{
  "n_layer": 14,
  "d_model": 192,
  "n_head": 6,
  "n_kv_head": 6,
  "head_dim": 32,
  "d_mlp": 512,
  "vocab_size": 6801,
  "activation": "swiglu",
  "norm": "rmsnorm",
  "norm_place": "pre",
  "norm_eps": 1e-06,
  "positions": "rope",
  "rope_base": 10800.0,
  "rope_fraction": 1.0,
  "qk_norm": false,
  "attn_scale": 0.177,
  "bias": "all",
  "tie_embeddings": false,
  "parallel_block": false,
  "init": "normal",
  "init_std_qkv": 0.0349,
  "init_std_o": 0.0066,
  "init_std_up": 0.0349,
  "init_std_down": 0.00404,
  "optimizer": "adamw",
  "lr": 0.00213,
  "beta1": 0.9,
  "beta2": 0.99,
  "weight_decay": 0.11,
  "lr_head": 0.00468,
  "grad_clip": 1.0,
  "warmup_steps": 212,
  "schedule": "wsd",
  "decay_fraction": 0.718,
  "decay_shape": "linear",
  "final_lr_fraction": 0.0,
  "batch_tokens": 32768,
  "seq_len": 128,
  "doc_mask": false,
  "z_loss": 1e-05,
  "train_tokens": 266600000,
  "steps": 8136,
  "dataset": "wikipedia_en"
}
Each number is 200 + 30 x the weight over its row's rms, rounded and kept within 0 to 999. Layers, rows and columns count from 0. The size before them is the row's rms in percent of the matrix's.

# layer 9 MLP gate, 512x192, rms 0.0766, rows 290-323, columns 0-95
097,183,259,198,219,180,225,245,226,211,227,150,154,221,224,211,213,230,234,176,219,164,238,176,211,191,203,225,164,200,251,219,217,210,169,165,171,192,265,218,173,212,195,221,158,133,240,241,173,187,215,201,195,217,208,217,216,175,221,266,222,188,232,269,231,198,164,215,229,165,198,121,216,191,193,182,209,193,159,221,155,211,245,190,191,223,163,182,220,271,181,165,200,259,240,173,172
100,218,223,247,191,165,246,229,205,143,202,174,173,169,230,224,166,199,208,194,215,156,154,206,159,202,200,172,180,214,214,250,208,222,165,195,204,164,189,217,206,177,176,194,145,286,216,160,205,197,254,157,247,231,205,186,139,188,213,193,192,223,204,207,202,178,174,225,231,187,259,168,210,181,200,164,207,209,242,160,205,228,222,193,174,218,232,184,151,237,165,240,205,210,191,203,196
096,187,255,179,216,253,239,188,209,209,102,249,219,220,229,212,234,201,226,271,227,197,233,214,223,227,192,181,232,112,167,202,208,249,174,181,211,158,182,188,200,230,239,202,179,229,181,207,254,257,169,158,207,230,205,246,186,236,198,210,159,198,220,158,215,224,170,168,203,226,170,170,159,207,211,243,221,187,183,234,162,180,196,182,143,206,180,179,201,215,234,199,193,185,196,183,224
100,164,250,226,166,211,201,191,201,172,198,228,176,229,218,175,212,198,197,127,196,206,186,180,245,212,235,217,203,206,194,181,248,201,150,192,193,144,194,245,222,222,164,219,181,189,197,185,203,262,211,241,211,189,208,160,235,133,229,206,199,212,234,250,170,197,126,204,148,147,232,213,172,240,223,187,224,199,164,188,191,170,172,168,200,133,249,188,184,224,199,234,165,203,218,203,242
099,198,208,229,182,253,189,205,166,217,215,228,167,217,241,222,195,260,165,165,138,168,226,195,207,174,249,209,178,180,202,195,160,233,205,252,257,227,180,221,158,214,176,202,170,183,184,217,187,171,216,165,200,241,231,204,215,182,153,217,186,180,243,151,138,220,157,142,174,219,213,180,176,167,192,194,233,190,195,209,152,170,246,125,190,180,250,187,203,224,181,205,187,252,246,252,232
098,228,163,190,165,169,206,200,212,153,159,249,180,180,247,205,212,228,162,223,235,152,248,155,234,251,201,267,190,229,216,210,190,187,142,164,205,132,247,183,191,188,208,205,187,168,221,180,159,232,132,146,240,191,177,173,221,184,166,207,200,246,166,196,172,159,217,205,168,169,209,167,186,205,178,206,174,178,165,161,178,217,253,211,220,194,197,166,250,191,153,175,209,192,180,186,226
098,237,182,226,185,185,209,189,188,215,178,187,176,233,150,226,222,212,180,205,215,208,195,171,228,173,233,189,196,216,233,275,173,190,196,230,263,237,230,212,189,173,208,221,201,213,205,240,199,196,217,179,164,195,277,214,195,154,224,209,211,179,196,238,191,199,172,184,180,257,224,170,152,266,292,246,192,128,212,195,187,179,157,198,214,210,177,184,217,195,216,190,189,174,159,206,214
097,271,239,233,256,168,166,229,218,202,229,162,175,224,140,193,234,210,218,183,177,174,216,222,188,209,217,149,190,188,213,197,185,245,234,211,206,152,205,188,213,253,200,209,190,192,207,211,264,172,214,172,181,188,210,194,208,238,165,177,196,192,157,168,194,199,229,202,194,169,206,173,190,218,196,200,193,251,224,194,169,172,146,249,160,166,197,198,208,169,152,230,236,150,205,201,203
098,197,172,217,215,202,204,241,173,242,186,256,187,232,118,230,216,207,176,220,168,201,264,213,179,185,168,169,179,210,257,214,204,147,232,136,271,218,165,210,199,211,180,225,185,222,188,182,200,158,234,199,195,184,171,177,218,96,202,209,201,204,193,215,188,185,178,198,189,168,229,220,231,201,213,253,206,160,249,156,189,185,137,184,257,148,265,211,206,205,172,232,136,245,201,179,179
097,190,187,178,238,247,199,212,219,180,164,186,194,214,244,171,249,210,223,205,258,218,208,245,178,199,249,200,163,214,231,207,243,151,202,147,233,206,210,159,201,228,202,218,231,205,206,225,138,232,174,160,245,236,199,147,194,163,159,208,224,231,199,194,173,184,214,188,174,149,209,137,206,205,228,232,209,225,212,202,194,187,231,187,204,211,224,206,215,221,209,141,201,219,164,200,142
097,193,290,279,212,215,163,188,186,159,235,240,215,185,148,198,238,175,215,205,212,245,220,236,238,192,258,253,199,234,208,145,229,141,181,234,225,169,214,206,148,219,174,227,171,188,223,244,222,153,226,202,192,201,198,183,180,243,116,217,205,181,192,202,231,199,218,245,247,229,233,192,213,218,196,212,187,180,219,185,142,195,148,188,218,174,207,221,221,213,192,218,178,178,214,142,236
103,164,214,205,218,251,194,194,163,233,230,171,175,255,168,195,231,176,256,228,204,112,263,211,206,213,254,194,158,211,225,221,120,210,222,218,254,258,142,178,188,217,155,197,203,155,195,192,218,202,178,192,104,243,203,218,140,198,164,197,198,206,163,234,186,191,238,156,258,205,140,204,243,193,190,178,189,235,155,195,181,192,195,232,163,201,219,166,216,170,214,143,201,220,151,229,168
105,196,195,159,212,185,230,248,250,199,188,157,194,213,175,234,179,264,274,151,183,195,158,249,217,190,163,181,200,211,187,221,191,208,223,250,221,181,225,196,208,168,186,226,183,238,222,209,206,225,186,194,191,184,255,177,189,154,214,247,216,210,251,191,198,161,156,231,211,190,242,185,194,191,190,260,227,254,196,145,173,214,192,178,179,166,228,139,179,202,209,232,166,207,148,221,185
097,201,203,176,164,202,237,173,201,174,217,249,149,195,213,196,203,212,209,196,199,187,268,185,201,200,184,224,166,196,252,161,205,193,215,180,197,189,278,277,180,132,137,186,110,168,213,200,227,205,143,214,153,199,181,217,240,258,216,179,201,221,216,201,133,197,198,189,217,193,208,187,214,214,217,243,152,191,204,257,188,159,228,207,192,171,193,222,186,180,158,203,165,177,218,215,155
103,156,195,195,215,200,204,191,183,190,221,215,188,179,194,173,163,177,165,244,179,106,210,200,174,231,199,180,186,231,257,240,203,211,176,244,258,245,173,223,234,249,206,224,221,201,238,248,161,238,209,199,150,207,232,199,231,193,223,198,166,254,192,232,179,177,210,179,180,188,180,207,226,218,232,226,194,180,254,181,170,148,166,185,173,177,214,215,262,198,271,212,202,179,140,179,150
101,184,171,166,212,172,209,275,194,211,154,244,179,212,214,219,158,144,181,206,210,210,217,194,156,126,166,227,210,220,219,226,180,193,214,222,240,240,201,183,158,232,162,140,186,223,182,181,182,207,177,219,192,227,178,214,213,180,181,198,150,267,202,192,202,212,209,212,252,190,215,196,162,233,214,218,139,158,193,203,184,170,274,205,164,195,226,180,220,230,206,173,271,204,170,159,157
105,255,212,207,190,205,160,196,158,197,164,237,260,285,224,200,210,208,222,186,233,184,195,175,148,185,250,240,214,200,189,220,144,190,187,219,179,229,206,247,142,221,121,200,231,166,231,226,177,205,166,225,262,218,211,231,180,221,229,186,218,194,231,189,205,201,204,216,213,195,195,163,223,232,151,197,225,227,211,242,174,206,251,218,166,193,220,142,205,279,149,202,193,249,180,193,200
103,228,211,174,217,183,233,196,207,224,212,142,159,227,169,203,187,218,204,181,180,155,221,189,216,211,145,160,175,218,211,285,215,201,154,211,226,221,263,252,188,212,137,204,187,204,256,243,211,236,233,190,243,180,198,214,198,208,211,217,147,147,232,220,232,196,207,202,212,149,170,198,210,259,184,201,220,242,208,188,187,229,192,139,172,221,142,175,214,192,150,251,223,219,208,228,206
109,143,263,199,204,234,216,116,140,184,219,178,206,209,204,163,180,207,180,252,199,163,191,187,201,242,188,202,223,230,199,237,189,195,163,181,219,238,171,184,129,182,169,183,180,156,238,211,244,217,151,200,235,239,188,214,290,238,184,168,225,248,255,209,173,199,229,192,168,189,186,184,196,215,218,192,162,210,211,228,172,127,220,215,213,163,149,200,212,174,191,251,187,190,146,201,188
099,188,154,253,274,271,167,197,176,272,194,228,251,191,210,209,180,205,205,235,214,215,177,212,174,190,148,165,202,219,257,187,211,216,212,159,174,200,177,173,166,203,201,243,155,173,208,217,207,152,166,171,213,107,214,166,238,175,131,195,231,232,231,231,143,259,205,259,209,172,266,218,166,201,176,196,227,214,242,146,168,203,244,222,157,163,215,171,237,205,200,222,183,226,208,209,191
103,210,176,205,198,207,174,204,224,169,203,188,159,220,148,152,212,188,177,234,154,187,252,204,210,251,214,207,185,231,243,194,217,200,153,185,234,193,204,222,203,143,194,219,165,222,218,273,155,209,160,192,185,207,225,222,207,205,175,162,192,166,245,232,172,227,218,213,179,191,209,193,227,188,160,223,189,186,185,190,183,209,233,209,208,175,199,157,266,250,191,135,236,183,245,204,197
099,234,232,220,263,233,188,220,226,188,166,176,186,158,233,206,226,216,202,201,186,184,222,166,202,213,183,154,237,253,227,198,208,209,206,225,199,238,192,186,192,178,188,208,236,151,222,173,147,164,122,215,157,199,216,216,232,161,196,169,207,224,185,238,217,181,185,165,196,182,244,242,176,241,221,259,227,247,151,227,142,152,157,194,251,213,164,172,181,171,227,150,167,238,194,217,189
099,192,177,178,194,222,177,190,214,213,152,227,210,161,202,229,248,263,159,187,240,204,185,226,241,156,200,224,175,176,191,168,175,209,227,244,202,180,173,193,185,158,217,196,202,182,145,228,204,153,207,203,231,153,186,179,181,190,177,212,181,227,219,206,179,160,243,193,211,232,191,227,194,254,208,186,113,160,231,204,196,211,211,157,227,172,185,150,219,291,155,156,229,170,221,207,165
103,200,222,238,226,224,207,198,193,202,223,214,150,234,195,177,143,214,194,219,156,177,196,247,213,181,169,219,140,165,182,238,241,199,203,224,244,235,172,229,156,219,179,212,256,135,147,236,167,194,151,196,227,198,226,253,253,184,247,177,205,188,207,209,181,209,180,187,176,206,194,199,158,255,198,152,203,224,211,206,167,229,263,207,176,267,225,161,207,260,152,149,199,192,174,216,156
096,233,187,261,228,199,148,182,202,228,184,209,176,258,183,216,221,172,147,216,224,275,227,237,241,233,234,179,214,177,252,228,198,205,246,208,213,216,244,276,203,217,161,192,241,182,218,202,222,241,204,193,217,205,185,224,217,178,158,205,202,218,165,212,203,153,212,245,238,234,186,194,226,233,195,276,217,139,200,205,204,184,221,233,239,209,191,141,247,257,149,191,200,212,217,199,183
097,220,230,176,206,198,195,218,179,166,184,183,208,181,218,194,223,200,157,187,210,239,236,276,212,242,242,181,182,157,209,153,175,169,161,274,197,192,184,205,188,216,165,168,176,252,204,225,227,203,171,203,221,185,209,221,168,185,177,169,187,175,205,219,169,216,258,145,188,151,214,230,214,216,233,226,246,221,206,204,182,203,256,160,165,213,242,202,147,191,209,144,193,200,192,275,202
102,189,225,264,171,207,207,206,231,147,167,232,183,215,215,248,221,244,238,204,165,228,187,190,249,185,176,237,181,259,195,179,218,211,165,259,185,247,223,271,219,186,162,229,214,215,199,187,240,179,172,180,173,191,229,184,249,214,229,235,195,199,244,166,213,156,222,177,159,247,164,208,187,190,189,198,247,173,223,173,154,187,184,218,277,214,215,165,217,154,142,222,189,201,133,205,217
100,228,185,194,184,246,191,252,192,195,275,224,192,221,211,237,210,202,162,196,254,193,195,233,155,202,166,243,201,198,188,228,157,210,218,187,201,229,215,200,199,131,247,146,189,141,212,203,198,181,176,183,219,160,214,105,224,146,179,239,217,247,180,200,214,189,187,194,168,231,175,218,173,296,200,186,174,250,201,213,161,192,191,237,176,177,141,172,213,183,245,162,199,218,231,164,190
095,151,256,196,211,203,202,250,222,196,208,192,198,201,206,217,165,187,179,213,212,172,218,226,205,201,198,143,216,210,210,232,190,206,161,289,221,216,255,185,206,203,221,198,187,199,196,227,236,174,187,219,215,209,187,196,170,207,163,194,158,243,235,183,182,188,225,180,187,209,217,194,219,272,204,214,160,151,207,200,159,189,143,182,218,225,154,200,207,256,191,181,225,192,162,232,204
100,178,173,221,196,265,204,229,160,193,219,204,181,246,191,177,169,204,216,174,173,196,230,212,267,158,163,241,220,201,207,241,197,220,168,209,235,256,167,232,163,153,194,229,230,201,234,191,197,261,189,176,209,172,195,168,228,210,193,177,208,184,234,209,182,205,244,185,236,188,168,215,186,206,210,217,176,196,171,139,165,171,197,138,218,243,232,245,207,183,173,202,221,219,144,211,225
105,226,198,213,179,240,213,189,237,196,211,182,217,171,200,183,152,214,156,225,208,207,240,189,172,223,184,186,242,248,251,188,223,154,204,201,248,184,185,205,174,194,122,190,220,239,209,231,215,156,222,191,165,196,219,213,215,168,176,138,207,220,213,246,193,236,197,206,209,205,192,219,204,194,236,211,195,134,182,196,144,170,185,226,197,195,180,161,229,236,229,203,228,186,219,168,171
103,183,228,221,197,158,214,210,221,216,175,254,154,246,177,210,221,197,208,164,220,219,230,192,209,241,192,158,182,184,258,203,180,195,192,256,240,265,167,203,196,210,189,193,213,174,225,201,224,211,234,191,173,212,205,199,195,171,192,226,189,231,224,229,223,191,127,184,191,233,187,196,197,255,273,218,163,195,203,183,167,160,244,144,169,185,197,115,207,224,188,176,112,233,177,252,116
103,194,187,224,218,165,208,201,235,201,228,152,151,210,233,239,221,245,207,176,134,193,198,155,182,222,226,173,196,179,170,232,198,244,214,199,163,183,166,228,172,210,180,195,228,206,216,263,210,245,206,177,220,162,229,219,236,186,221,269,236,189,235,252,171,246,212,185,198,167,210,174,165,213,220,230,157,174,233,190,173,202,193,178,150,245,209,141,214,225,215,177,243,254,178,205,195
095,157,208,169,180,216,162,201,165,148,210,186,158,169,180,235,230,185,200,196,132,176,181,213,183,177,239,164,212,175,203,192,176,182,190,190,233,199,229,188,211,191,130,198,209,234,224,192,178,170,186,196,170,151,200,241,188,233,210,165,227,231,237,212,178,235,212,219,242,227,193,232,259,220,199,213,246,238,206,152,156,213,205,167,220,97,256,200,205,239,200,129,184,273,172,206,183